{"num_hidden_layers": 16, "hidden_size": 128, "head_dim": 64, "vocab_size": 1553, "hidden_act": "relu", "norm": "layernorm", "norm_eps": 1e-05, "init_std_qkv": 0.0466, "learning_rate": 0.00727, "max_steps": 4618, "dataset": "wikipedia_en"}
Each number is 200 + 30 x the weight over its row's rms, rounded and kept within 0 to 999. Layers, rows and columns count from 0. The size before them is the row's rms in percent of the matrix's.

# layer 7 MLP down (transposed), 512x128, rms 0.0912, rows 32-138, columns 96-127
092,185,189,232,160,185,178,165,202,179,227,192,207,164,189,221,201,206,220,203,212,180,200,207,218,129,232,178,171,216,215,216,217
092,195,154,252,177,195,153,216,173,202,189,234,183,199,153,227,200,242,209,213,192,207,194,240,204,198,232,190,191,225,203,197,223
097,164,195,208,210,200,240,271,236,219,180,167,202,138,212,227,221,158,190,237,243,207,182,202,150,185,201,211,244,192,184,179,201
103,166,226,226,175,181,153,145,216,239,199,229,229,177,151,193,258,172,178,175,178,190,235,190,207,179,239,191,181,182,201,230,248
098,210,159,232,200,210,209,249,183,146,153,207,232,208,149,221,159,154,163,240,269,228,259,203,232,221,236,204,178,174,220,217,215
116,161,220,160,242,199,179,202,162,164,187,201,252,196,225,183,263,213,212,175,193,197,188,157,155,185,201,186,179,199,218,215,206
094,209,214,208,278,165,190,179,196,221,175,199,210,195,236,197,161,149,184,218,199,165,200,208,176,169,192,196,209,216,193,166,254
094,235,223,195,225,258,166,212,154,254,216,232,123,170,139,188,204,226,209,178,264,190,173,232,138,215,213,204,222,178,185,209,220
121,219,269,179,172,177,202,197,215,173,196,236,247,176,213,162,147,199,226,178,202,149,205,200,210,192,184,199,186,194,199,185,198
099,255,248,186,207,198,212,198,188,175,201,207,218,193,135,211,202,186,243,200,204,177,241,176,245,154,208,231,151,265,178,184,165
090,175,223,197,207,163,216,159,183,179,185,205,213,234,198,214,194,245,218,140,192,192,173,161,222,162,213,222,155,193,187,204,221
092,178,241,212,229,150,207,191,242,157,201,231,183,207,206,224,193,145,208,141,185,177,202,254,199,243,189,195,192,231,196,208,216
103,168,194,146,154,181,185,174,250,203,183,215,213,185,233,173,194,240,197,198,225,159,244,261,202,210,196,167,193,184,245,203,213
103,251,200,234,257,234,255,163,183,195,180,137,252,181,179,148,222,163,247,198,172,162,230,250,214,207,218,222,188,205,212,245,190
095,161,235,181,190,154,201,188,188,217,222,228,198,168,210,213,167,146,214,199,229,111,188,225,170,190,161,211,171,222,134,173,131
111,266,217,195,170,210,177,180,226,201,232,169,224,234,198,226,217,234,212,206,201,220,222,208,211,192,185,189,227,187,204,181,219
095,182,236,183,180,202,199,161,202,206,269,149,174,259,203,191,167,192,173,209,281,233,215,203,203,165,166,225,232,239,264,191,244
100,199,220,209,176,161,228,270,240,207,206,202,192,178,215,194,220,218,195,161,216,144,164,252,226,237,213,224,185,216,182,180,222
084,211,238,213,164,211,169,267,182,215,169,184,176,214,211,241,207,199,210,180,158,164,218,189,207,205,196,218,212,231,208,205,175
084,250,181,231,230,149,202,217,198,205,181,231,240,184,152,204,138,201,220,208,184,168,237,151,183,189,219,172,183,178,163,249,212
104,234,194,160,210,168,165,218,190,137,203,229,190,232,216,221,146,193,191,206,194,203,239,201,201,158,206,229,229,160,204,193,204
113,233,209,233,214,200,209,229,245,162,200,199,162,208,190,196,232,239,204,177,208,184,241,233,204,175,171,213,233,162,194,210,248
099,188,179,196,166,210,225,220,158,209,229,247,217,172,159,176,262,187,153,229,249,251,195,192,205,207,198,239,214,182,176,226,256
097,217,216,187,221,204,189,128,237,210,181,202,237,227,180,186,189,187,289,148,215,209,233,195,189,208,207,155,200,181,195,264,212
091,229,208,194,199,205,170,202,192,158,182,263,216,171,144,163,167,223,188,243,192,186,175,232,236,147,213,191,176,194,223,245,159
116,201,188,190,195,172,182,212,219,224,214,199,152,196,174,223,197,171,205,137,213,160,166,261,193,233,261,216,136,219,196,200,181
094,208,257,209,235,243,171,203,164,185,195,169,202,136,174,200,153,180,208,216,187,193,185,212,215,197,186,207,182,217,214,236,197
099,207,187,210,196,196,274,188,157,171,214,173,227,191,184,200,217,217,256,217,204,175,159,211,193,169,185,194,260,171,218,198,205
107,159,260,200,158,208,158,156,224,211,207,161,255,193,183,156,235,238,219,194,251,172,174,229,180,226,225,182,216,199,155,210,229
093,210,243,171,190,198,212,221,141,214,214,212,220,168,198,217,163,253,205,206,101,174,227,217,197,231,218,163,163,182,244,134,174
094,207,181,196,188,181,235,199,168,179,171,229,150,176,238,220,159,172,146,234,213,198,224,216,185,231,212,241,200,156,212,222,202
114,206,176,224,206,238,235,155,193,171,195,225,228,232,245,200,198,148,217,221,209,155,180,164,211,223,114,252,160,233,153,171,170
107,173,130,162,193,146,205,212,203,264,200,204,227,226,180,207,170,204,228,168,255,191,176,177,167,107,143,216,292,178,190,196,211
103,170,190,226,196,180,193,223,233,189,173,144,229,209,192,160,178,158,215,213,252,216,227,190,171,200,244,191,194,153,194,195,161
070,194,154,178,202,215,229,193,171,208,195,202,233,186,175,215,175,222,148,195,245,215,181,197,153,266,178,247,227,205,210,174,211
114,211,191,148,229,266,203,165,164,238,192,132,228,117,207,223,158,215,223,211,200,217,138,215,211,154,199,217,226,183,227,188,189
090,237,201,183,194,235,145,224,219,197,178,219,166,144,203,166,239,216,195,249,206,223,163,198,209,163,176,253,224,239,192,219,219
110,168,149,211,263,219,141,189,223,179,229,207,218,187,195,211,204,168,141,205,270,209,232,221,260,187,182,210,187,179,245,184,229
096,234,162,218,194,183,193,203,132,219,174,206,218,106,159,194,137,184,214,153,202,179,246,199,190,231,252,178,237,205,214,217,236
081,173,221,195,256,203,232,237,248,161,175,210,240,195,227,222,165,207,217,212,166,234,155,178,172,222,231,204,223,215,180,196,174
104,155,214,136,239,194,203,216,181,160,215,231,191,217,225,186,192,195,185,230,226,203,208,186,207,177,266,169,214,194,208,174,215
097,202,173,209,188,237,211,172,199,259,178,236,189,202,223,188,221,184,190,221,233,266,229,278,210,251,212,166,183,198,183,174,228
104,224,174,222,222,207,262,194,147,229,187,198,161,199,193,202,256,177,193,213,208,167,240,179,209,218,197,175,257,142,190,209,197
116,220,208,183,213,210,145,168,121,227,176,243,171,154,180,178,169,206,253,213,243,224,212,214,210,235,198,214,211,158,190,200,224
098,251,204,116,214,201,207,194,208,203,185,171,234,171,188,231,180,176,193,238,223,215,178,221,186,210,246,176,192,163,195,210,203
060,188,176,226,254,204,163,171,229,207,215,239,148,170,208,158,168,212,182,178,186,235,178,166,227,179,233,194,213,237,204,258,191
081,166,203,178,211,150,244,190,181,204,190,213,224,137,219,263,206,182,221,213,233,226,185,214,218,156,193,193,226,183,204,228,250
104,188,195,207,194,191,242,256,211,214,191,177,214,193,207,166,198,229,188,289,231,173,239,225,162,214,259,193,208,190,219,161,193
091,161,193,219,180,245,204,275,180,208,208,232,218,241,203,245,239,166,220,230,219,200,232,224,137,183,191,199,233,199,196,229,268
109,182,209,187,221,152,239,186,200,241,130,183,146,222,202,217,177,178,168,188,195,193,182,195,225,231,239,214,251,212,188,153,146
117,202,195,201,213,213,226,223,199,169,208,191,157,177,207,235,231,197,192,158,167,213,206,204,193,212,202,196,212,212,175,198,169
093,260,127,174,217,188,252,221,204,227,142,167,147,233,176,210,176,216,172,166,186,211,221,177,205,240,243,191,279,182,247,232,189
124,201,183,231,236,226,194,177,170,238,169,182,130,195,194,207,202,180,181,169,164,246,213,153,267,242,228,207,230,221,154,150,184
099,217,199,214,216,212,204,224,163,207,214,204,184,209,220,175,215,222,166,191,196,208,133,213,217,199,181,206,184,212,190,248,209
085,247,218,228,143,211,183,190,214,212,283,185,169,186,252,178,174,203,183,133,140,194,201,210,186,209,164,197,212,214,231,180,201
099,173,201,190,224,230,217,138,246,189,219,145,247,171,192,212,238,231,235,195,205,210,229,189,205,215,243,178,206,219,216,198,217
093,203,169,203,197,208,162,165,214,174,189,168,205,200,214,151,190,170,204,210,220,217,234,230,230,259,182,159,213,210,210,200,160
110,206,202,195,191,182,201,231,195,266,193,204,264,157,135,190,170,231,201,256,229,182,188,156,180,179,191,196,166,191,184,215,216
094,213,146,182,217,223,246,203,230,217,141,189,208,209,135,249,220,242,222,174,149,208,174,186,200,167,237,179,212,194,192,225,225
109,209,198,202,218,171,174,149,199,152,265,166,125,213,207,223,225,164,234,168,114,222,221,188,192,179,180,235,213,187,199,224,146
091,232,200,189,220,214,195,186,229,170,185,198,180,164,217,165,194,257,123,138,216,221,198,202,188,166,210,220,251,201,239,145,211
109,206,218,155,151,236,194,189,177,161,213,211,248,246,234,215,179,281,228,154,207,182,197,204,222,173,164,169,143,163,200,120,192
102,142,187,241,268,255,169,179,234,199,225,206,220,214,202,201,215,200,188,141,205,211,206,150,214,196,189,199,146,196,200,186,212
093,175,209,187,205,199,172,203,179,220,195,192,193,173,220,195,200,216,183,171,259,207,168,112,194,237,167,210,190,211,187,209,282
103,197,259,202,186,229,151,213,159,174,279,165,203,177,180,242,209,213,183,194,193,245,234,189,220,222,197,193,205,169,208,193,201
100,206,234,195,201,210,186,224,189,142,221,209,159,201,209,213,190,186,238,207,223,250,203,193,158,216,204,198,175,209,186,269,258
104,224,170,169,264,208,204,192,191,205,262,209,228,161,136,157,181,256,217,229,154,178,274,224,224,206,212,175,176,256,205,180,180
078,241,192,207,204,196,205,188,187,174,186,152,242,199,249,250,158,151,205,190,236,243,192,241,169,212,240,203,205,230,202,177,196
092,191,205,181,236,184,212,186,219,202,239,205,230,170,206,180,252,204,200,141,181,200,199,244,205,179,232,248,227,217,164,164,218
114,250,217,187,174,203,270,151,218,162,209,195,191,174,223,208,206,199,190,267,213,174,146,199,203,217,200,205,264,213,219,196,214
109,215,173,186,192,181,193,270,199,177,156,201,151,216,151,217,211,192,241,189,212,162,198,232,205,245,215,161,162,153,131,248,257
114,217,233,196,175,166,212,230,191,218,248,171,228,196,173,270,207,156,157,198,198,183,246,215,202,164,222,168,201,199,134,176,198
102,164,184,215,186,238,268,204,147,213,183,197,216,238,207,220,230,182,175,163,186,182,153,221,208,218,142,170,189,161,166,185,179
114,212,178,179,226,242,211,241,188,209,177,236,161,185,194,192,205,223,190,172,207,188,222,207,236,249,193,243,168,271,209,180,144
099,189,226,249,186,172,203,156,199,201,185,205,193,187,226,194,141,199,207,193,211,226,227,265,248,167,263,235,181,229,185,177,196
092,182,244,214,224,236,228,200,206,190,257,227,218,211,116,154,176,164,218,174,197,196,198,179,186,184,238,177,194,187,172,224,220
080,194,135,244,240,163,211,223,196,230,200,165,216,227,198,177,233,172,198,147,236,209,186,224,221,205,243,174,199,241,192,202,212
116,190,176,181,234,213,195,237,204,192,208,189,222,218,153,166,208,198,185,186,161,232,236,199,221,238,222,171,272,195,192,189,245
091,187,229,202,142,166,188,200,237,181,190,179,219,200,205,227,226,219,179,228,169,199,205,188,240,215,236,221,223,185,219,231,223
099,170,202,224,173,178,201,220,206,205,224,230,214,163,189,211,215,162,202,182,188,192,205,188,193,170,206,298,210,200,187,159,225
093,217,168,203,199,213,173,230,213,185,221,196,202,166,165,208,194,147,206,247,219,233,205,232,229,220,234,175,204,218,206,196,209
079,216,220,186,226,170,187,211,214,201,208,198,181,178,210,188,227,220,200,218,188,192,211,176,206,175,245,176,245,188,211,135,249
103,159,214,189,257,215,184,180,193,236,197,133,202,171,212,215,238,226,216,161,213,229,204,176,245,198,238,184,218,183,191,220,255
111,197,231,209,200,233,204,260,172,251,198,183,182,194,180,209,259,194,159,213,242,224,218,175,276,213,218,148,163,175,177,132,262
097,202,161,193,229,148,169,218,235,214,162,204,193,228,185,211,208,182,196,186,191,214,194,189,189,209,181,239,172,172,197,202,264
101,200,166,187,157,219,178,214,235,186,161,205,233,181,185,211,248,249,212,198,250,196,219,190,162,165,230,203,200,184,137,181,251
087,189,211,213,131,211,181,203,180,191,246,219,206,141,185,170,129,224,255,262,196,202,205,216,158,256,203,236,193,145,188,215,227
106,171,201,236,194,218,177,166,179,242,183,186,267,178,150,223,193,204,182,246,223,173,218,150,257,200,173,221,184,172,222,191,244
096,186,149,235,202,205,212,208,206,170,165,184,199,227,162,237,212,163,186,263,212,142,204,184,169,226,223,172,203,193,193,180,258
079,150,192,130,228,197,194,190,247,219,164,177,232,201,119,219,179,222,206,188,242,218,180,214,231,207,167,260,158,224,180,271,216
099,174,205,224,161,249,200,177,221,189,169,233,213,210,186,183,178,187,225,197,152,210,167,193,214,164,201,188,197,196,167,208,206
061,222,211,195,256,178,187,303,194,171,196,189,190,161,208,209,195,177,199,201,195,188,244,221,185,159,196,196,247,221,221,235,136
084,175,200,186,252,216,192,216,235,217,172,212,224,292,197,202,218,213,188,152,179,245,202,227,169,183,208,205,202,228,194,221,220
083,216,229,181,158,232,211,193,226,212,202,180,224,180,270,203,166,209,197,206,208,193,180,234,118,147,200,217,193,156,197,147,146
108,192,205,214,190,255,178,202,217,169,184,216,213,187,136,255,210,186,198,139,188,221,159,156,240,152,210,215,237,200,167,267,199
096,193,222,235,250,233,206,157,141,164,142,210,193,242,167,235,218,205,213,244,191,164,265,147,239,158,156,224,202,197,190,214,226
086,139,180,228,185,240,223,177,205,207,250,172,225,191,194,221,185,174,166,137,177,174,230,205,221,189,238,209,203,190,254,183,181
095,212,197,175,212,190,251,170,234,182,207,246,244,172,193,206,215,225,232,195,190,202,281,170,187,151,156,129,191,208,205,216,203
091,196,227,200,157,204,180,222,177,189,169,155,216,163,200,249,159,248,201,256,225,194,181,191,219,225,201,217,175,194,198,253,229
108,243,201,180,171,225,175,283,182,237,238,216,150,155,183,167,228,232,198,195,199,176,162,203,248,175,168,165,162,185,211,227,250
096,304,222,238,225,202,210,202,214,169,224,245,189,266,174,181,170,183,231,193,192,190,245,223,174,219,201,201,212,232,200,204,204
099,182,250,197,217,267,217,147,239,193,170,234,191,179,219,242,191,189,237,155,174,209,210,217,224,234,159,214,173,214,182,211,194
107,236,236,232,203,187,193,239,222,159,231,191,185,143,188,161,179,221,140,193,240,210,212,207,223,189,236,215,198,166,275,221,255
108,229,152,209,142,186,220,253,245,261,206,208,209,266,247,157,228,196,122,172,240,157,213,151,198,202,200,189,162,178,225,172,215
104,250,188,169,247,186,227,116,175,244,208,173,209,170,195,182,187,228,214,197,236,188,206,173,191,196,175,223,206,220,221,204,203
093,190,147,161,198,239,172,224,210,242,204,190,159,200,223,245,223,201,221,274,170,214,212,235,216,167,198,197,215,213,192,138,237
105,176,199,261,157,237,214,259,163,169,174,167,222,213,216,234,160,216,149,246,205,246,185,188,206,162,174,194,181,198,163,201,191
# layer 7 MLP up, 512x128, rms 0.128, rows 33-139, columns 96-127
097,192,205,244,161,142,159,190,156,213,186,193,212,188,193,166,197,274,178,204,161,200,194,189,206,152,127,200,178,202,188,182,234
087,224,217,179,215,260,212,187,209,219,198,185,199,186,175,213,245,231,200,188,219,194,226,192,152,228,233,154,209,173,234,219,154
108,169,138,202,172,180,204,217,224,195,193,229,129,174,191,241,191,193,198,236,216,156,244,190,253,162,237,226,208,239,191,222,200
100,228,220,156,180,194,212,211,179,167,260,168,217,131,166,203,251,208,156,185,159,174,244,253,227,219,219,228,207,194,189,202,202
110,204,182,179,183,227,250,211,245,228,183,182,195,204,214,251,257,204,161,126,158,165,181,205,187,206,120,176,182,204,201,214,176
095,217,189,228,176,208,172,149,206,224,172,172,194,209,195,217,207,215,132,229,200,203,261,142,193,193,201,174,205,193,230,227,159
097,251,199,177,210,204,218,182,178,202,249,196,225,188,239,230,204,233,115,182,133,201,173,136,183,215,169,233,187,176,180,233,202
118,171,280,197,169,207,202,179,217,165,178,172,232,186,204,219,241,231,202,236,205,240,203,231,141,163,211,231,214,217,213,218,166
112,200,189,217,200,213,165,201,200,222,198,195,128,232,189,215,212,210,211,193,213,204,134,189,258,204,187,178,200,168,177,196,233
088,204,237,197,177,226,199,208,221,143,212,162,239,211,206,240,149,237,141,201,199,184,181,223,199,174,234,251,215,212,214,223,178
099,206,153,202,156,214,208,171,180,137,214,223,256,177,254,154,187,172,240,203,203,168,205,200,249,191,228,215,172,209,213,163,180
092,250,198,224,149,225,223,226,226,213,161,203,175,219,146,225,262,197,229,198,171,172,179,219,246,147,171,166,223,136,233,161,147
104,176,202,199,237,168,205,200,187,194,188,156,189,177,153,245,227,200,191,213,138,256,231,222,204,162,209,208,176,224,188,230,244
096,194,159,236,166,154,190,231,136,165,236,216,188,208,164,251,215,202,193,183,242,168,198,209,267,199,180,233,214,151,168,179,140
104,173,213,208,216,256,140,153,209,175,237,188,201,267,165,175,251,180,201,197,192,205,236,203,143,250,200,198,206,211,189,254,153
099,157,241,220,169,226,172,204,191,201,220,218,252,242,247,134,115,219,220,211,194,198,241,200,191,195,185,200,231,138,169,175,181
096,204,163,191,186,161,196,253,233,149,193,219,217,178,163,208,236,213,242,228,140,182,200,226,143,213,198,216,165,230,193,198,212
077,192,201,192,185,235,250,197,194,188,238,219,190,139,246,173,211,227,239,213,202,224,180,192,156,188,151,209,207,155,201,195,226
093,189,191,250,155,242,211,162,203,218,242,234,235,226,216,164,144,168,172,159,222,223,234,201,215,230,239,245,205,220,178,169,172
109,218,234,202,204,217,186,227,196,153,155,200,162,215,217,154,143,190,248,168,203,207,162,258,172,205,177,247,208,247,198,202,209
113,201,236,218,205,231,147,223,247,198,179,178,175,203,174,248,216,223,201,199,155,158,202,239,181,203,180,215,207,123,153,177,225
094,127,187,203,214,184,215,179,202,213,223,188,186,224,242,182,182,213,199,225,176,135,195,204,181,187,180,176,238,212,196,201,183
112,235,183,166,238,197,214,190,216,230,230,206,222,204,198,186,119,181,205,243,197,163,242,173,221,220,239,197,190,240,156,228,196
100,187,224,231,244,172,216,183,254,233,191,224,174,251,163,187,230,201,185,186,204,222,247,159,225,201,219,206,218,183,148,235,160
096,201,195,174,220,182,231,245,202,213,206,241,230,157,216,255,250,245,165,201,139,231,201,232,188,204,218,195,178,213,182,196,208
090,192,195,218,194,196,170,224,232,171,232,185,276,285,264,163,179,211,237,191,225,193,232,222,243,216,250,186,218,165,254,189,200
122,201,246,194,191,215,182,181,220,176,195,161,225,224,250,166,218,183,175,288,200,205,150,213,164,181,184,203,171,203,188,261,201
102,205,178,179,198,145,143,137,208,183,144,149,188,246,215,194,161,262,212,197,208,178,241,201,228,258,199,221,142,235,248,218,177
089,207,179,231,217,249,205,238,247,192,206,210,208,252,168,164,192,212,193,283,192,184,258,180,197,169,210,200,208,182,227,248,139
090,182,167,227,215,187,141,203,184,205,229,160,207,202,147,145,165,199,200,169,192,209,259,205,185,184,227,184,216,208,188,189,199
116,175,193,203,194,216,255,200,203,208,168,225,217,228,223,147,255,158,224,219,179,183,219,222,263,210,158,224,157,246,144,174,198
104,179,182,256,198,149,191,179,199,187,205,158,189,171,204,217,161,194,171,189,251,162,182,264,248,205,193,191,243,253,184,182,229
096,271,263,158,261,221,201,194,211,203,267,273,144,153,236,188,247,204,143,177,186,189,127,203,217,185,215,202,202,225,187,183,186
063,200,151,195,142,187,187,236,153,227,198,203,162,238,192,186,251,197,200,221,210,189,194,246,207,231,189,244,182,217,187,232,158
108,161,192,180,179,162,227,211,190,173,182,167,217,192,203,204,203,176,244,166,191,204,207,198,242,191,197,206,242,227,232,148,170
080,205,209,157,188,247,205,270,218,175,214,199,147,195,182,216,152,235,181,155,206,178,216,194,182,164,205,217,204,239,234,227,211
108,183,180,218,200,180,165,173,245,216,232,212,190,193,164,178,196,131,266,198,216,173,192,193,200,195,164,175,191,232,187,242,143
094,227,142,165,218,192,160,189,235,187,188,164,192,161,162,254,227,258,163,208,203,191,223,171,214,218,253,205,176,205,244,250,218
091,221,165,245,229,190,195,168,253,234,224,204,233,161,190,191,152,204,129,211,159,184,185,146,218,218,192,177,243,235,212,235,242
108,167,166,198,227,186,229,237,228,178,141,241,235,205,245,179,217,161,202,152,210,159,161,174,206,157,182,191,217,205,161,158,179
095,182,212,209,209,178,197,155,195,235,203,186,236,209,204,162,188,178,182,247,223,260,192,203,210,190,233,210,216,204,252,201,252
114,172,186,219,236,214,206,183,242,195,186,155,279,177,160,170,206,227,230,158,212,234,223,250,184,226,223,159,181,202,231,207,184
111,212,222,188,254,188,136,172,221,175,197,176,236,178,216,212,211,202,200,226,212,198,147,241,213,181,218,207,212,201,222,176,193
102,218,197,185,191,218,230,241,263,178,199,187,188,223,112,179,241,181,214,162,147,201,178,195,157,205,185,190,194,203,254,220,211
059,204,173,190,147,219,174,216,205,272,202,164,226,217,221,214,234,216,251,160,188,146,203,213,187,218,199,238,152,163,177,207,165
101,201,218,272,212,189,204,222,196,178,171,209,240,149,201,147,235,183,218,221,200,248,179,181,202,205,224,216,214,192,239,214,207
101,244,193,242,264,220,188,164,225,182,210,190,207,194,178,161,285,222,261,169,211,223,188,217,222,216,220,210,179,196,220,191,169
095,251,212,194,263,215,190,218,262,167,180,217,216,195,226,219,159,222,214,262,196,215,171,195,198,140,188,240,168,202,194,198,216
113,173,164,210,159,181,194,232,190,173,165,212,139,223,222,195,246,183,174,243,210,189,202,182,169,210,226,180,162,173,148,199,224
120,152,175,165,225,196,232,149,197,247,205,249,215,242,142,180,212,197,197,202,214,149,167,205,212,275,170,212,202,222,187,190,183
091,159,154,170,242,185,180,187,211,168,227,205,175,239,197,177,172,191,177,195,177,171,173,194,233,149,227,244,191,208,224,227,183
117,191,180,211,215,235,180,232,202,172,233,230,146,223,259,218,285,219,178,217,168,215,205,248,196,180,199,224,216,179,158,212,211
100,209,198,223,147,215,233,216,220,158,190,219,204,173,198,219,135,199,215,225,194,175,169,224,219,218,262,217,198,245,244,189,147
091,194,179,211,168,219,181,188,221,197,152,211,264,180,226,215,182,193,210,169,208,234,151,185,229,213,217,163,209,157,206,202,118
106,167,181,260,175,235,201,210,213,141,182,223,215,251,189,200,200,193,224,185,186,223,205,163,203,208,213,164,169,158,185,217,201
090,197,219,194,174,212,218,210,230,169,223,172,141,215,254,177,237,176,218,192,151,212,214,170,228,242,162,183,204,182,216,232,182
115,241,187,189,205,201,184,165,191,202,214,116,221,210,176,129,250,228,175,214,189,223,200,242,192,189,192,139,181,252,197,233,156
112,183,204,220,177,220,220,228,211,135,171,216,242,237,195,210,259,211,185,205,187,196,204,169,194,168,171,172,184,190,195,178,202
109,160,220,127,216,237,237,182,209,248,211,200,179,176,236,188,186,196,191,260,212,171,194,254,195,202,215,206,243,214,257,177,199
083,199,206,198,235,231,185,196,195,175,165,181,141,224,171,135,173,203,156,158,214,201,230,256,202,177,195,207,189,179,289,202,188
109,273,175,203,245,264,173,185,239,167,194,220,201,165,234,199,185,220,167,202,189,234,221,224,244,165,227,191,232,226,204,240,178
103,176,219,184,181,170,136,215,191,207,255,285,217,221,156,144,191,193,202,173,225,183,157,232,229,165,174,214,192,200,232,241,191
095,178,206,197,166,222,162,220,148,215,214,232,174,201,225,212,187,187,208,200,205,235,166,161,188,243,176,265,183,237,200,182,237
099,193,136,143,184,177,203,243,242,234,204,183,197,234,176,208,194,213,202,184,163,241,216,206,174,254,227,212,169,202,236,257,199
096,206,184,173,243,184,222,205,235,151,199,192,185,157,286,190,176,213,184,170,211,187,227,227,191,199,169,221,198,244,195,199,171
107,188,249,254,180,226,182,211,265,188,202,195,159,210,210,203,199,184,184,248,206,199,180,204,146,206,168,201,192,201,167,202,244
079,229,195,155,168,225,236,158,204,229,178,165,188,184,225,194,162,203,203,242,209,242,190,222,197,165,188,217,235,207,208,188,189
091,179,204,218,166,248,206,224,227,209,184,234,220,188,227,234,243,211,254,184,193,249,244,180,166,228,157,195,127,148,179,174,181
107,209,170,182,193,178,153,170,158,104,181,198,247,216,185,253,224,227,205,241,235,237,150,208,219,210,164,217,205,198,154,180,187
103,220,192,221,236,231,216,233,189,221,231,238,249,218,191,171,235,212,149,164,214,216,193,266,181,204,221,239,159,208,229,209,179
116,196,253,172,175,224,183,151,203,165,229,216,236,150,203,168,236,253,207,224,187,190,187,179,190,165,202,205,185,227,176,151,215
098,218,180,190,202,200,233,192,263,189,146,216,247,190,174,206,219,160,210,206,192,174,181,190,276,180,194,133,224,219,205,222,188
118,248,205,192,206,229,255,196,177,180,205,226,176,202,251,178,181,212,224,176,180,223,227,206,188,221,197,170,177,195,210,203,203
101,179,171,189,187,165,215,222,200,190,256,173,160,231,201,218,226,227,242,154,223,216,216,189,217,200,190,207,194,185,205,227,232
097,184,226,175,215,170,213,227,142,246,178,163,216,210,176,244,215,249,236,198,190,231,167,145,188,160,229,180,211,233,214,196,183
083,207,262,200,201,231,205,232,228,241,227,278,216,229,244,175,183,208,240,178,219,219,186,204,212,224,182,188,202,170,173,194,197
125,230,210,228,177,207,187,181,204,242,196,205,175,253,195,164,249,222,177,223,230,218,173,181,218,218,189,188,155,184,234,207,182
100,248,187,189,182,204,248,199,212,175,227,220,218,216,249,190,152,150,216,213,200,166,161,236,193,189,248,258,222,193,237,207,218
107,175,231,197,199,235,175,235,247,192,195,186,284,203,241,196,178,133,227,214,202,146,228,217,191,180,220,205,188,197,212,217,206
093,181,171,191,240,200,216,198,180,185,211,162,211,203,199,208,230,162,133,242,159,210,232,153,191,244,174,183,183,160,172,204,201
081,230,213,245,183,191,228,188,228,237,163,242,234,180,177,224,213,228,157,211,153,177,201,200,180,200,212,230,208,184,224,179,207
094,176,158,174,231,186,211,186,210,221,174,170,150,188,152,188,208,173,216,238,135,154,208,221,177,244,274,177,233,185,212,222,179
106,145,173,234,234,212,220,189,199,193,198,256,228,172,193,178,238,188,240,202,196,229,207,168,213,199,199,152,192,209,163,186,216
105,191,190,195,209,191,185,219,187,197,243,232,146,236,222,216,243,188,218,252,136,257,218,174,240,174,200,139,195,293,179,271,183
106,244,217,200,185,230,217,224,270,190,186,157,185,164,191,167,189,236,181,221,181,210,196,213,228,183,237,178,207,163,205,214,237
076,220,213,189,185,153,218,183,255,179,185,190,222,200,184,217,219,197,181,204,197,171,195,185,182,198,248,226,220,195,224,198,221
108,205,211,206,188,226,209,234,180,254,235,201,170,173,209,217,187,216,152,164,160,219,185,206,173,160,197,169,210,223,192,229,187
106,174,119,204,206,218,258,192,169,220,225,212,169,195,243,186,219,215,195,170,201,197,206,191,205,228,206,209,224,160,195,214,222
097,184,249,230,210,166,193,222,205,142,179,218,212,202,191,200,243,233,194,201,198,225,177,227,213,232,212,162,199,218,118,187,240
103,193,181,136,185,167,194,210,185,161,171,194,193,229,172,190,193,199,171,150,209,220,202,196,188,231,209,161,193,202,197,237,200
060,207,207,203,220,153,207,182,221,217,196,206,202,194,185,188,195,204,234,158,180,122,192,218,205,204,189,187,156,217,155,218,195
090,230,216,225,166,206,229,210,211,162,204,172,229,216,222,233,165,236,212,179,176,188,219,178,239,155,188,239,190,177,144,224,218
089,172,220,242,177,231,224,212,193,186,188,141,233,241,211,130,221,241,213,207,185,237,255,209,176,162,214,170,214,245,198,227,226
109,215,208,227,183,245,157,181,173,233,218,206,176,156,166,212,267,175,243,190,127,145,248,198,168,162,186,178,194,244,250,207,190
094,231,151,186,190,206,179,192,211,165,256,174,233,223,192,185,240,186,166,198,208,171,177,224,115,153,202,240,169,189,190,210,196
094,215,112,225,214,205,189,173,174,197,196,179,174,223,219,168,206,238,177,238,179,225,168,167,203,189,202,224,195,199,162,250,206
099,199,200,249,188,194,244,199,215,153,236,170,244,177,183,184,228,234,263,192,172,194,219,195,203,178,153,159,151,217,190,208,222
103,155,225,184,141,242,213,204,232,169,188,230,157,253,249,179,230,211,179,159,224,216,178,213,193,226,207,256,233,202,159,189,167
112,241,214,220,227,234,216,181,205,151,177,236,178,167,187,200,207,233,182,142,258,209,250,193,203,229,175,208,189,249,181,191,152
090,192,205,219,230,186,198,217,237,218,202,165,189,258,181,205,226,228,144,197,183,234,259,186,194,225,145,205,224,263,189,244,149
100,64,200,223,194,180,209,205,204,170,233,175,247,214,209,223,232,163,205,207,231,256,237,202,202,169,196,124,209,200,245,223,224
102,189,155,221,237,203,189,212,254,209,182,253,198,244,214,200,194,219,202,265,225,158,213,165,209,236,169,223,241,179,193,132,205
102,229,183,213,208,222,206,224,230,191,174,238,164,200,192,191,170,223,243,211,209,140,208,233,213,176,251,257,194,218,165,142,126
098,193,185,201,223,221,217,201,209,268,211,144,177,185,217,245,183,216,209,173,232,178,223,207,252,158,196,203,209,184,247,246,240
094,161,227,242,152,194,187,178,155,175,229,167,193,210,182,240,200,167,261,184,236,173,191,169,184,203,176,270,175,186,151,227,157
109,182,180,205,225,194,205,155,209,191,208,211,209,235,224,155,238,170,215,234,183,167,150,206,185,251,196,112,157,202,214,235,170
103,246,176,222,210,251,223,201,208,266,198,201,283,202,242,196,176,239,175,209,223,181,172,137,161,196,202,199,267,147,223,226,204